Each number is 128 + 24 x the weight over its row's rms, rounded and kept within 0 to 255. Layers, rows and columns count from 0. Numbers have three digits each. The size before them is the row's rms in percent of the matrix's.

# layer 6 attention query, 512x256, rms 0.0695, rows 324-383, columns 0-63
099:121082138122145126130135150169149131108152107075122111122142155083120125126131142137101134123110125107143138124094103107112117119138079178145142136107140131102137095134130098155078091131090144
099:101143119138082114164117126163110103141117132105130128105111097170138170133075102148119125139142165123163114140116129105102167106155127075103111135125157139161116147067164122157172115108101119
091:137144119122130116119144151112102157087078135148110132113149084143194107143132107163165135120116147153149108138134121070134160161092172095137155101141142117134125132134137120127109118173169094
087:120147108157132149119138148110136156123146097119122149105120117186128141127106137123145121156150145126095153127109092126123131144127124111139115128082097100122108182129130140120127116117146114
092:118142100117109154087128083099159144104156131142144118121113092129093125126147117162158136136144123108154151102075092175161118112121131054109127183120170138117146100175095102119131055132153112
109:134118146123189130123138113099131150137176101142125114093117141134127133118156147149123124126125121134105154096138102106130116110116126089146113126156123106114124116139081111113079073126133123
119:164124124125136153138151141162127146141154092115120105134098135100121138093097123107152140164139092120123102101142106148126132069147083133134132165097141125161105124128100143122117081133104148
085:121162156137104121131111117183114097163105095114106081164138148099096128149096116100148134109171163175095146154097104131098096095140096138139136140123106101201079143118109138148106142162129144
081:140121114111134133144121139111113103156141139129126139121084157144094124125166177110134088089114091157084121154110142152083133137144173113134173096156063105149129167124068132110095140136143144
093:109128122179096124121110127151154125121133142146168144173097106156151156114112157127164140140115113122135108112119135179077101125122110124129158137170132150136123142120124116167152133164095150
100:126134145104159118123124135175121124124102118104128126122148124107125108135140150138132114088177093155126135130147132138091082094131113145131150137134142133155093103135138097121128109103098119
087:145130116127132173179095138131156090105140162126162128128105072125146100191147088121157110146153107125141142141153136122147156149155147126119093174151144135104139113159132083106137136116131081
114:144098149116187126108138116144123132130177151134128120106090154088098147124179130116142104113141126139142154089125135131130099109118101148153118096127153115157116067150151108078092082109125113
078:143120074155121116162107142092153115112106125153123171123140147146162132147153141146141143092136135106111096132094087107131133110122089158087126138113151126157153132173053129167122101144149156
085:182134159152119108154145125106107124105169110102089115145159138127125106146123134103115140148147129118145145100124123089085139150162161144144135098086129158122128158134128118137133155144135136
107:122159126146047103140112132126152150154103115103147096154118081121122163139094127142093145151169150078136078119179152120173150120164113106112115134151135130101159143129138134122136176151138128
097:115119132107104127109133159120144143086119134151128124144125094138118088194111145118076145120132158140092131160155082110125132122144138084094133110137123161098140132133183122134125141135134099
096:143084166123158128114126120155125150144186117095117120132125155128119108120139171133149094149126101153142126100128108157129095081124098158139127107100146130144112109109149136111089102106127114
085:145148139150117146129157110112110127128099142174110153137119132122080126148132144126120127113110131121122133130163124114120163147143162089140135129152125142152190135142131110114126160135155168
093:165111128127100128139127133145084144140114131132104096139139129149117168081105132143107095122115157087159101118109131144139166067127074124143149127105163138164127107151128134130127112129118115
087:124147119101101132137128126126127090108094127144160126147199108113166128130143079113104173131094096111141144117142134132174150131135134120113153167106129137129152174100167120118124145121137143
094:128109134104098123137160133126135143157126132115149108107135120142121128142098127074148181121134127157160116106110156121146077136114162134122133146146120136119160097096133122167120162162135157
123:130138140110059099120138146151122106133105133113125146101141112143094132154099127145107138140144160107119134144163130119136143176096143108094131089134128128061177152149131156110127187142126104
083:123084157127131158122173117147114125132128142146133126111129155138135113147158143115167109136080085147147132110116140130141088121137144157155113097135145125116109094114101122138098137123104097
115:145143091120154147133140104142139138152137142112120086132129104088138170138123134123146147136117108104131112077122161118156091101154124140145106106134167136136123077123116146140138106127155110
086:126110094150076129096106078139159119142149146132130129151153138125129143156125160153139143153112167073120099143132146152147121099124132083100107158139139122097126090163117109113165110123153075
098:121129121121123137177115158139093099123077112160147116125156132164133116089134109131144134111181141109116102124172112114178148155110118129082142111161156161144147149114124108141168140136111120
090:134121129131098142138128102133112105119082134085139121172113122138138129146084141123095088159093158076124096150159146146150167161119158105112086134156152132086106164130097120135152165141131086
093:118154175117104116093149139149107139122128116100107162138143089112099148180105124110094108117162166138103121125171136107141133151150128100108127152113091134091155165150158149129136125107128158
090:124131163133141136153112116125128128165098127149158147114137128125151122121131119138082116121075155090142121123146121111150105172139166160132144108138123134104161163089095132139127160112138137
094:089151122180077132098116135178128111084095107116131116122113126172118158127102121148130144146121138124151097129117115163131157106156127078090131144137147125127116119095122154131128103164137148
104:135113152132095130107150146125149164131131133120117110100138114152126128154090105123111156139108153119078141141109140096105153207119150083087129118116081157075169150148130132126107171123131096
112:139138122132135113146097132130127094117101143153121116137113158102090137103079131135160138121187134146135090132100133131108082079166098130150120157111166124188117113093131139151107106111103128
102:125147130174161123131100133138116160122185132122111106165131138114088127132132158132149090133098118135113130130112135173125104114129057137132099133148137130154102081144140128118117103119109114
103:126165123098122131131154131120155123117122118121147142112151093167171153156126080132120140145108155115098152140152105100165162149082147133137118141109124151079174150140123144101143174144140090
083:135162123134079113098100101161124127142099102175121121162135148124137139116074135133133129109142104117123131122145172123115167128137123170119199125134121138137102114151176135158169087143094103
093:127076105128107133102123103100134147168126118118127088140148125096162168145152139129135135100112101127084100113134153143147183064166126116108144127144089148155126114133166132120138132161146141
083:102073113125155126093126145098149146115154124104114167097160124131162108184153096138115116127108143169103111153110116133151143162126105155127093089160127148094111142203128106165119120097138137
083:144087140081139143100145096156107085118127135140090102137104108152123137107106125137091070090154103116129099110119141133106129071146105073110157132120153150171090148089134143142137099148105145
087:096140153134125083157129136168132160112154133124109083104134103120165103156169146120115117107162167143106157131148126125097110143091146091125115114171106121108140108109089115124152142120103108
093:158118108106092124115124125161109154135103098142121068124164106163110126093104094104148117148161149113161104106117107133146125113139128142151108128126150096151132126096097126153120138135097108
107:153155120123155161122164092104102158130157149140109140114124102138125124118113106103109098143128120111161125156147155116146158152151119122137147152074107130116127170098128149135116119115134146
090:131120153136167127156150120093149121144132151107135141101102134132124128092145129153116094141143159131124149145103117115135120102089126112116137119129092159118125144086156131130142171126118113
102:129131120153107136125118155128128123119094131135129137135156087144113124154105109111077168159108172097114114165130092072130153184134125122118114118139098133074129168138123135147155167134150130
091:123115115116117109117113116156106109096124138134137114146165107148099099160151150118129075131143116155144137140115146100157155122106130134122120133164128127121131132173094112121100134146109095
084:069125103150136129106145115144140151203072175148160128121075069107190133123104135180160136142085129143112113107122102127145094096153154093133115111168157097145123143095112124108157163129177087
090:119124128108134158150147152109107141121093148093121124114158139179116109123123115081140127131098109109089134136126185114160091137133134141188097151102122085123140131105098111118109177098133132
112:143127122091148117135112140119128104116137112150117150135125166115135151107146111137173128085107109159133122095144143132119138098126111132158150121128147118205123096096114134120128088118127123
125:147151135162106151116120131134134147105111121117106149119152108124142113107089137133115156134144160081125122136156128110191138156126160092114131127109117128094150164131164166175158147136147148
088:151132131134155111114101141111144133125097148133099122151139129138119108114126156127128158085124118138107127143138098192080106076119091156147129140140104124135161113124133121128099072149109136
074:125119116169118101103137107129133160139118112150115154101098149129152086119133122145120130091128118145080122129169121158098132138103097137146180141138079120122081194155124092109128162130143137
094:149132087106089134163124140098158094120131071145120136111116091145130144134140129131077144126187142060154092135158136093104148175175154072098147157067141154148121156104098139157155131068138140
084:124128174154112102143121151128144137120126099142141113115113162112124187173158141147113114147114137128116175143111102121130158139147108150112156099162143111134100097138101127134137130126169117
088:133091114112106114134184144143124092142106144102100151095185089141181150157117076136110138145135132092132124120134130135209119118131112079131126134159138119096143138118115102131104133123126116
093:129113132147153112131094116121129117128140112114124113126134130112110099144144168116138085075121096138095114120132132186059130102171122152127133166135084120170095126095141122148111135115113116
093:152179115141121129148115144156127118091135123117137120090060131149136133111115176130147135139154133139156129127083115104085128146144179147116154124118123091138098140095109126089126066132135114
087:132118164158116117113119164141082154116156107120086143099100157153090095068155115100115162133146128171158126131144122146089187109080113172163147141112083124119118104138121121156127148158114156
083:140104113116135113082113119129128117127149120121117126122137191114116122147134149109096163069130127116076124149150150132108114135164103131112106124112126133127171110131146130124101125125122134
107:112122117102155125105121123148130141160165132129111101135125182102073105110167166122154117109131125157136126131095123155060117123117106173140120112117109104199117098114115106116106084119128146
089:148145119151135149100096083091098119146114114175137133099174120135152149114108134148094150084140091133117081143122156133111116161152175095124102109165110127100158156121132137148136147151132152
# layer 6 attention key, 512x256, rms 0.0708, rows 324-383, columns 0-63
094:131167111157133119110144144161085131108105137126115080131132156139147125113129161164106141193119094154136119129141107132118162123103146119142126092125135118204160084093149187130119107100158104
099:137108176188088140125079124106109151107101149137127179122107128094102162114133141156157129101093134094137088137137126097115142147121107128101109162154118102097153160132187137082102127173129142
100:132139116149095117127133145129103112121139111088161150125095175129112148126116124151144135118099142149114115143072128110136126118142116123114100147097097140135112147175172104173099113127097160
116:157088099137126164109078107083134140104125134120102169116090111101124160097135114146140106147125158124138108149105135109093114125129099136137150155110099115119103157163133122105097066146129106
097:083159077139151130111115144123120112133130065128117134085125165148107137147110117135173102137154119161099131141131112156181142113120142116106125157126136102097115140138109168081130109119125089
098:103160097136124109137110146147164124124105134098126118099128150128155136135090101144097148119151165110123169107121097187119162089141116102118132100152148115093130151152102159107167154097148100
108:094146105128165139152138140132142150137148105183159152146127106126134142138180125124110110157096137140175142167136136137104110103137128138158128110152128101124115124125132085128083086088123146
099:163125141106112157105126128128104138115148104110109139168169177099140167141141090105142121163099122149118126130116111153128093127109090186129090157174097120150127123155146089118117139129137102
119:170123122139156155101129105112122161146120126117119147164117101120089155076130121099153098092103125119134111147059143183111108097163122118130140162116142101158116144152129101144108064110114163
102:095076122112131140092138131110130110121110133149106142106137151169128111154143141126121129126104075133145151120153137150131123121085132126124141142163097135140164157139116131114107102121131125
095:124129135131136129098090130135101164129117122126170090136142157156164097149152111174104100131110144159121121168149104137123126111135094132117101123139122121147139107141207085145113184137091121
102:130117113106130106127120132102131151110133142123153126139127135132160113139108101141142130086160084169092143139142123116123159150102119137104153141144142130125142146109149140083079123132118162
116:098133134124133108131132125166130075093108135163122084103119164131165095156111155143097110120156161131105143103146131100121143123128177130093161102192160146102126100132121157097128167101129144
085:118125108120120144137132132142110147141106120088135140114125101148161134114113145149118089136135143093160159150138125101144145112114165114156207139142125133103137170118104158114123139127109117
101:100139133150173129148101143126123100162138093160118134097158138102162135129080137132145130142127087093134155085151122165110135133177167134137131168136147111098130104114105152097214085132142138
094:158134123117159124155144160106150119118149119171138140137142125147131159107146140123111105126160116161127118080150123087159157130125110150101092082129152095108106110131096146141120083155146134
093:133144122161094113090131144107091116070101157115187071107115114145179135153091156114121131153105152123105178136111097124109101122121074124126095137178134102109110143107146131090104150156115154
100:122120146155157121104144144165133117114149146147133086088106141108130121125110134183159149147088140107152111091174150158141145085161099120109145108144170138114114087113072158119177106126139112
099:122169173132099097170137120168140133147105174126146130153126113156100113112053162116127149142115134117121125169147089103124109187145126101122140095101136129075136136081058120138108174108103124
108:104122145150148100150145142135124112132160143163098155118142148133119134140133143161093106118119145157143139115152131098136142165125153128165108080154147128083164118089099167113142161119158095
091:112120102139119123106112143122128145150147068116118133137124117121137121108151117167135107150166087140084090128113112155170163114126113132103168150097115143197120114114126115135135086148138117
100:154127131100100119124155160179134155125132085100131131133126096114109121108105095072151150106129100137149153137101144135148123147104127143095121176107142143135094138175093128147124142134121108
095:148145152123144117118125105150117086127139125095090090145128177100111109123119137154150079142123143113123131104119130145109138100159077166098132144121126115157120108144147126148153090136096129
095:125074177173156132139145113186127105150152151114161117116135149092133095122167160122145126152098116107135149089149107129140118133121136134136145105135140138111156106114118157124141097118149107
106:114133141083131134118138160142168132145116119169102124094141125130127111161093150131129080160168142142100146127155154065144145131104196144180121124160099113084153153101123158132130166093162101
100:102133124118130120136141126143133150107115153126121141119125133132124073173110181149085122129121138147105153144171137085112128113108124100133139089160101133110155152131123171149109155124139131
101:115108137141146120101119128143131100113127161144175122134171177156175069084121109148165169122130128162151107144158142114124111200094111130116151100126146159103155134107180125109130135133072107
095:124123132128150111171139146088112138124138136154117173129132174107135164112156118107110145127057115111169134164137145116118152139102138140133111079125165125115115139089110126141093086117117144
105:138123131118126155099121135140109136124134161096124118178099112154086134118166149102123112141123109156127131115094124130116151071168111184084082167119092122161112120134166109126110117151136112
098:112138121103112133164141140166147163152104127128117140137101096107129174087105099062114150093099096152137140145110139142117113116158125112140134141094123125117095162165126114143105101120112134
104:124103121127113122151090123136134136137126115130120128106151152149166185155163133113170122104060112128163098152115151119117140145094115129079119180160115123135149148159151125098098080138099163
113:140118143133117170114133106135128117115135164101115151126119124111116181123206130132140117140081114106132126116080142130096156081128124133122102141106111120155126135132157096122091069125129145
102:115131166156123144121107129105115148116139137114162156098118114109086141142188111112153120161138135156172120144131130127139044168093111133163118137152109114131134123113169108114154114131135118
086:148131130167136148110127133124125130101132163148121089098155107179137113135115160123135151156091077143133126126156131123150136112127095148164122120109141114102156132074115157115073117100119090
086:134107164109111128147151129100138128164121121108129113099144139136168129143074164120145155130126100165104121085130111115105143127146144119138150167135105172094170140182153128160126119125133157
096:115156125096126100115113125104134111128134112169130142139110097071142168141196122132092146115106095136180145140134166150102151107134120125173106136113112111144089139124135107148094074143100148
099:116107131124129153133141109106147156141131159104148130121146070101157148111188155137107126077129145129135104124123123112112164136134144109103104096134123123127105178100139113133121143139165134
102:136111106136125157136138093084127125123082182088151126127106109135152143123134130131123147104111139099120126109115143131118177062129102152074148165144107127133108140178168133112119116163111121
101:125095145123166093105138139121118112115164128140108155150140164093105148177154131152104087097092125095129123141126125152131102120080165136134122120169120119146119078116128122080115127093145112
095:140120152124101156102131133124152090102100171096097116124147193171168132156144072126114120108161166093108158111120125100143085094145156118134116114161150168141117075141150116084170142121148166
087:171136145142171136123137157088134131132148100122149148114113127118095088131138134109134156130139094166149106102102146145135126128124125144167124096127116129082174121112122139122142118149117153
099:116153082133100092168169146160181160152175124153120161128116069128068187120119109113127136119121132120100171140125117139157125100151123141169141128090115144099108111115065122125131143141159129
090:182124126184118167108161099123084138076128148120131123085109121141104127088139153121152151145148147127145127133116128155109113152124112139117114128121178101158132119155142138168156104118128101
083:127104125127098135164124168149097135127153098124149165143105123130132110113132174076100178168117108135069130127083090127124133168137133143144123116102105096126138132129119142141086167086143147
096:145178145169172111136134163110114084073144095061128085112082172158112085136121190078116081111166126130134133129117115143174132104108145152132136113122136113152129124144113171130097128092117111
093:180090116116164147138145120104123158168172123128121144121128149112153159137145076158109096110125118145112126094150128138163091133126100132143059119159150106114110110124112091100098085099153097
097:142106160148127115152145144158128194148076148104159111148159087118122101123103098090132159085110167146121117138116108131162091117108151150194149120093110127120129164097120124125106163151094163
087:142133134135143135092147110099112115144160124124144155156112096111117129140131131135144123134166171107151132125084180146147114141115128134134159126171118124139136103193118112131138072136080164
090:094150090140162147144127149164112130114106119126135133135114119123054100191111160136061115150114136119127146147140164100124136137162158110151147127119109119150138139111098119148149131120149127
093:125098152140095159087123141123122163172122116119185124145154113119158146163139170168154106146121117119119120147075100148097113130107104137129128135144109120132104128156158089119116128162128108
092:146111120116149114069156092101095096131161143119120137162116184117110135139156135204104109132157123112127133091090085188147105119123129146107112173156140125145123081141117137119134085101157107
089:121128117147110106142063124137162126143102117178106181167139163145124129113097126139126115115135143112083151146153111114139159111152129094132156144080133138117113123109147171110153129127135138
102:135127160099133145139124123122153093124110152149113115118132144141125155165171147095079122138127142115132117119151109070142161133133132116144112088117102148093138135149094121125117157158179103
090:141130096152151103154130157141153137089119155104140105085097163135136111146097145164129081105103134087122138140105130117121172065131130136122181101121147151152090124127113158125130143158128120
098:142135173135118119057143103104121191121102178124126102108090076170137123094147134153125164126129124132165086144091113155113095122104095116156134129115120129142157120104119146118134136131125150
090:152120121103123168121122099124105119171159152131134182137156151114085185149194098117133104098120146125131128150099129131133118121141068127140123155122130145126131135151178088138122096104161112
088:107143107108161062143140114157092110120164119139120138169153125157129122145164090105122152124160133104169156139114122160111143131130131168115121146096163144145108158164087117179127090100109160
085:137136161139127131077137129125117144130139188131099098110105141142119143086145149119120114114150127146142125125100135116115149139094136145168104107137126111116120159096140130111115107138128144
085:137164137144129135108114100112120126139121138150094113144129140121104137108145073114123176138134136102170092158107112139117101110160096108108091117155127136147107136086146119154110118118097175
091:129157121110119072142145107134129150165109111116148152163122116108094094122118143095127145069137153140123150134100109153121115152096147102134151103080085149124151172142140150161153151139118136
# layer 6 attention value, 512x256, rms 0.0918, rows 320-366, columns 0-63
098:148144103119111136135171120141109096139159113128128117136097102098173148149134133122105162099121104150136134123216137128180073147103141134106088099130090072100176123123130112136127143122143092
098:116152110172098093116102165117111123167156103172099115142107179164098141113136137148134148139160125131119182096092118114135179125154137149126144117115086154131153121143125120122090151155129117
095:170145075121085078107128127161149123096135135101120088135115151141142159109184124137109162131153109122166119145124140132147137119100115124154113096098142088154127119120117141104141109073115095
100:141098141175123121109126166133116179108132109140144113129114136118103156166101127126121143128156103112152137143144112081120127152129121149175133165112106127099182082115163159145107094106057110
099:150103128137145083134125133136138080095133130136153106145134145133132137111152132192120134136147108105093138105136139143117100147156143087128108098124138124153100091142121146115112148154114150
110:133131159117146129125098143138134111130159145194130075127134145132117138150172120179141097118113131069112116129135126133136135123134141138169134123136125113103174081102165113127152138154130135
105:112149109178126115114136107115141099125109104163131138116136166124113146172139127132139133094118099068146161100154096164150147114163172121112142117099090137117150096115096093129087122146191116
095:106107125108149149155124131091126145163167160152113134122110076123106121097099167104150128183164126142146147101125138151133123114146124100135117146093131101117137128154133166116056086143106125
102:122098096109117135120178156153152086150145135123143120135124143144138113110131099062116154165154142135129096134127150120093092154127101154119119145078123139106121124145114125169144144079070100
096:170111099158152128107115121072125121173161141092109124102157146138123135139086144131129146118130101134138135115161130127100152117117142127126123132125099121126063119178144121105135113163138113
095:107124125161156120130158088126130137136125117121157126106112110078106164139157157117150142115177164151124110144133123139147108090134126082115100154107127153132155128128143147091121089077145127
103:100163120143114129097160108114127113132161114131121132080117113092116141121131125095125146159137125175157156095134106186133113092172148118074145150115097155082087174171118147122118164137136116
094:142109126120144095128150135101129152104143083170124141138122114080118124128136127110133133098107127113175131139111135088113145123133139129108125112107078154120104170158121078104121132152138111
105:131094115087164093116103147143107107114147101098127117132133122174108085161104131131077133133140129098148154104111164128119122159109090114146148124150139164095078152153109134171128145136091139
104:166136135134156110152103145128125140137084138159095149126116162112127127145168146151106118116148148091140105102137138114154147144129100155105120104117127162096176081129134144121175132136122135
110:081114112134150124105113134203108197100110129174130127157096132126126121131110124097098101153126150096111173139116104101136162151115125150150145143084093170151094119169126125101122162162136151
101:132094184128123113058089133162098161142144106173139134114155124148122132140136142108096113148100128079145122157132136084126124101146144117154168180102102187110117146148139130189154126158135101
104:119124139156134114102099147171139096123163117190178124125143123121157133161124116165104127109148154108139130127142131141141151117094089142134153135136096146142055117136136076086124125148166149
098:122101089175112183125176111119166143145047162132135094124105154107122133139125126144115103150124158123141147132117145130112119140120111142107126169108120137147152127100148129114139119130101141
099:128185121160076101106144120091137094124130127099083173124076162166127134085098137091157133101167135133127141114115078171126122159120135124142119139155129096121165117127136121135119156113142126
102:140140133153104160170144158131125121132138107158127127137149122097133108111093184098118105131120130104106129129145157118152106098095138155099115109137172123103118151156133092126135145169176132
098:114109127119109145146132078128105119137132149130112163084090131121134133076089118083143140164140103164158137155114123133137107117134099101138108140106125132130127134134129142146181135085120131
103:110119123137167096116166129122137106116137161148107157116073160087122184140116178106138169150088120122112125152174158120117123141088108102141127127158074124124144062126139137130084102154147136
105:151105135108126096122173158159115090113188139133111135078134143121098142152150137096126153134161091173135129124123143174072164096110125099126125138131118122116077120133137172097085102130147142
098:130179128107111120064171107139094131133152115166157149121091112126119141091121127084134164140119147144168156116117097139157134084108122129127122152109124157146128135123134133154095157118101108
090:154131132145127116114139113133122135125092139165127143082131115122148140137150163124166128106174126121179100100115177131134130090125160118123115122100140141110143101124086149129146150105134136
099:163113117139120094126136134114149159151086140123184150116148115146161139144084139115112126128158136145144166109133121108124119171152104122174089142109122143120171123150123099132179078108132138
090:133137103115106143163152114150115116139136148133120128099091131139130112136143133189126134068122111121147161115086134135138148150095138135149101066134142101131160110110124110127139132111130074
096:138143125122118141084167141094151151156108143141105176135108109116183129107143131107092113139140121141153086123115127075115099190107120165135100127110122118106157133130141136135142108087095153
092:148104099101099125109125106180127171116203108129173141144145114145115122134114103137137136123134121110172102120133113129150153100142092101131133130127100123140095141143166118121157165142096143
099:124112120181104131101111139130150143121163099140162128115146187140125100124110089100140130123119167101137143129075097129135156114139114114111160127102079119125109141118095116149192133160138129
097:134095149143135162104058154122117176108117153163125149157126165161133121184136087114137124114121151091104125148120143154096101143106116102135132137165162096130101143117120134165104106140151177
089:135153116168128152104139161112118093092115137131136128156098101145107114129085118157137128118080081096124118111110138152126142121107113118125152090158142135115130141120154107125107137137174103
093:110106141139151095147124127137138150135079183136124099133141124170124102115171132137159130098153098128148124127144132108101147115136186185090112112131087127149175066126124126108175088080097121
101:162140153136057131096114120147125159131123108171135152127116122139146155103115147145155134154140137128143158155138121148138068107152164099147139147119131126113111068142108137120137118068140141
095:112134128136142131134102109092126136157139132158138130130133127128123112161121171133126161124115149084134149093126127114121118104167111098158085110135131089097136156123159099114153126126107169
101:098153110130150122128145087102166116150078192112102137163117111142122166115118129104099096136144151165122132140144114130135119139090112095132127129186138157114157106143144099086100106076123173
099:130109131126111097110157115168115120094163114098155093123078130119104139141128137120097138096168097123152160113113106150130154153138100105145143132148114097099106152163151139118141126164115126
101:158132148123090132123141193141129123133143121144139100134176146137150133146124135144182120135098111135161131188154111119111138094114124136153142139117113125122141156148166129134110112128071110
098:108123067145145096148115115124113143177157110075103145136114135083119135189110145144154152149130118135127122130102101115176128163103108125123132118107194072122127137146111111122174124134123141
097:156122131155145136151142143134160118118106070148123139137145136143163139118138118168158125080132139150133133144120149141125148100146152110140161138113130120134123138094131148125106099161100161
100:124151108105114123109105122133127175085086161135143105131120154127133130115145098115140107114136132100149128130105143089153129116127120157121112095089128165204172167127115111144154103113132168
102:129118096120117117135136113117129115151147108079096128136133133126136150093110105137168109150127147147118098108142101110145133152120092164110113130098129107145124150163118139099122116114103139
093:126126159100141100111117164154149160118118150129100145179140138144122162161133137108099206134139128135133160168152146119110103089187138153099107131100097154106149134143118153106152137095134119
097:135156148170126108103111143139113145095094100161152142152113134138138132120156140105113125106142151119164135157134062130149140138089118101129144157151106177150096176203117134133062093151121155
109:127150145168130107105098116134111151151197111098073088112122145164146113143119114141164154126143118120125111133135093135129120136156153141099108129134126149121133140143112133067111121103100139
096:132162131096123141083122126122118133123158090183136079128138090120090176176115124160119152144094153159120180128181127100134140106127168158122114147125125144120109137117128117116141111161150129
# layer 6 attention output (transposed), 512x256, rms 0.118, rows 320-366, columns 0-63
092:134108133125088121110116111153155129089128117156119134127122121216119100103075122135119145145155119106138102156109160156142141134156144087138134176090126176096124126132137127139128107110132178
095:147081163124131118139138155117149142131137133104138123184118102094151130124148135118130100131102161128177123095112099139091099119103147146161113119134162141126109155119163100093132118138139118
090:113124108141155150156111094113101136144068116118165110109155122116133126145103128123149114121123119118120145146162147109111168131125088118135119120127125116105084108128140106112074108139114146
103:147126146132151120138122126131148106080122157098105171119121130147170104145113156131125091086158098148071133129125125162109109121152149130104134115104151129165094177128135117128097121128135150
096:117185147103137123144166113119109112156142135141100120104157150107129105150096142135132145148151139158141103111140102135088145124103101133146124118087144136111140187118105144098078097126135147
104:146096096110184128147153117132122125102070110134108148134152153131106126100115140090123134129125071123143121134121104117087077126122134130121132114110116128150083146103102134118085099152099195
091:130154155109150117110116171131150134145130145123119099167123124127117118112134156110134119152129144185126099163122103096133125154074117161133151138125120118111104139076156159139124135125138164
093:105134149149116098131109130198134119124108136130112092166146168116148128166132114131129137123084141125136093115115123117126161128116164171121134103148141163144097128113156120086150181142107134
091:153129103097122123128118101117097154111152133129140140130142103132186150148105132135115079087151102124084162137138119100141188111172116058123117138168147130148162149100137107114117099132151104
089:110181123115130148123130105148111099127126180156102157151128137142129109131139112166144126143099177152110135137092133109134148145103126122122136143162177162098166145131111173068107130133162128
095:119147097122107106147099171124125111113138118128088119122147116142147154157077115108129145146131106128135165138161189110121171150144098159145127099111160121082120117096114136144162125143098104
100:157112138112099134157105132134142079152140123135146160154098096169168140123118129100105129095077144097119146146104120086136152161117160144122130143182098127140147113140145125101142153135131087
090:137166098113105128127113149123164123120130134124173154109118110154123126156133146118133122085147110147058144150149112153114139106129076126119154157173111133146127090154129142130147113128157110
105:126138110119139128144169109119149079161078140168117134128145114095127220136118111137144095123122136138104143151131118112082157123146126126126083137164126107138122134100143130119093108149122136
106:128147093159128117097145104163133109147135124130146114177143117135120164127096165113167143163099068138122114128106156158111089109132113133143124147133137095171132094114088127163137088121118120
103:142127143126155159107095157075162108118167128107194163122082152135107102093139129173135112119128115175114125116140119151124141128114130088161094133164147103148124123129157114160162105124150103
092:111133070152141096146129136152185136133106114109084143086128157146132129134124119157144113120125126157118134147132074146131119147118112161123095095140107116097113123126148158115092132141112172
105:103171098115145097122149130094145143113117122094096196114131168167069145105138122107157140149092121147098121156109107117126125121110141159143141160124142146140166124133079138119125106111126139
094:128181167147124087156129153134076142121156133076113117155137105108108155141120126090153136143123111107135076103138116143132156124129108132146122099141164133125106146139156100157127103139143110
098:143150155127070097135111079130122108165137124155164127156124075146115131160121155115091084121107155114131120141124155110114127133114122120093127128113092124125141163135107134130118169140176110
089:088097105131111120083125106126147134098130149089121154124094157155146147121117112133116158152132118122129134129138082123110137097138126153133146161099094153144125112108096154154148113080107128
098:096150114143066129121120140153181106123083149117142164131153086153156132132122121132093136128163131112139105101166122089156136169158125108126101143149146193134145153084150124121118145138145138
100:133162130139154130129143131120125108111142143099131117126058164129115105088130129164133103119153121157156131168113141132169128122129170113158158106092136102136098125115142115144157140158129143
103:096163149112123131129138121063116126130093128107129117129121105132134140105134091155123115121099174091123142156129100103123157166074156148113149114114106104100153118145128102117165165169147123
098:130103085128110114169112145081118103065148102116172150109107099149151102109113092149113136076112159139116124147156106106132147162145165148112121128111125170098128146114157126147164160124186148
089:099136115122115111150093123112140115094120125105109116116148096149112095100116122120112135149124096118116128134148111136181104151113085139160133149116087159099090166110177123141136123164086167
099:154144131145136190131149124160118155120126141098106116106098080095119120115133144131172127133121136120109111130137171162143125120147103112117121109108113096107146152141136122128109141120134147
092:163118128102129138145121153076101115097149103124118086130126123126109110115099117098114132167146123128119138158108112137083146118126117125111135165121123124103091123136163134080101143138109138
098:152160136115103128161099083155116120107125136142163129136148077170136099128138119112148162114117103114136132078136116163206140129125122096095160163137149185141146114128113125102114162130155117
091:119127138154163165142130125103107110114095152098146161071130118179139088082151113128145124132084114140131155130136118139124100162107192122142108140160133099111128144133131113150146161147156133
094:112122087161149094151122123110112109164114129142103111134154093145116168115147117110122111111095100174145109124136141112092125120149081149135097094129153154117112152094157112150096109130156130
098:125131153117191128147130126129129097132154128102132106150142130125125123079142102136134174101126118158151133104096110122174111135127104127137119113163160115161143103091146132130137108128103140
087:150133146091134137139130159149106094128158085161110124106109172128075101152147159107091114084179153138123129129144136067100078164110163165107172145113108140126117111137140130115095105130134120
097:140125098127140121113113126131087108115139147151141099136113087079137177151122095094118118135148121114132126089087116121100118114153097110117124122098193147125125115103146108133158119152138121
102:109113080103182109145148110126130133108097108100108104090110156075180084151125114166126179109129146166114100146156145107164180116113117129147107095111087147120103122112141149128090147153102135
092:133109085136100133139154140177153122148151129106126106080086131107186142129106106125125092145131107166118119176129129138148135114153119149134142129088105145138091117109151141185102131108135100
093:130148127129148137085128102161071096116113124133160104133125093131122105106093142113148130121124098096140117137129149163111106147155120116123145152138153110136160120124105124167148140126147135
099:155136147112118163161100158132152106143121125152128156119154108183112129121118110128114143135097132133122116161136133068090142176115146113163112128141116121137149137119098104125086133129146128
102:104112149146129115122136127125134131102171115092125158098095127133140126167131170121109115119174156122088131095125148151170095147121137145128090133112096117126129153148124132138096149151102139
094:121121171147137164129141114167114105145088142168117138125106120113128169104139098131168114124106137137170127124090165143130131088137107119125141105149144132107080124123113144134111108152112121
091:106149140081136093103149147102118133130127125135124129129123112128109120135138132119098164129120158128114175087125108144120121133120158107109134110142110145156147160141139126122104145126146122
096:128104120175123163121107132135126152137171086110156107139114128112132120133120159140137125193135125145126102124163127146168115089111103115144132145115140105108123133166158137153131106125115099
100:137151146140095155102118136170109110162104149110166150155128129124129161167082140121124130150093136116121114104094117124094129144100134096108100129168146134138104122162151095124138129166162086
091:133133124159134087125152107136112133140107099107168117091126147098137112138114133148148090110071126115121110116135123094217141132130141122178154064135121121159115122106130097112127152128132136
091:144114089120115134122107121135138113140185118112139138099099120119122085141145146122121123079137131158081149174120178127141102183144145103146130167103126080149147118091097140167099153109127126
104:158124159112150103132133141105130106137110138183122141128144115090120139147157128114109137121106134122139177144108161077112128156112178104151081103144129085101096161113130130121113150139133088
089:121087120138153104120144162111163130114138111107101158090124182131146120136138139141116129100146115117103148190128131137116136135117126144111148101125096128118138135143155153119115168118101135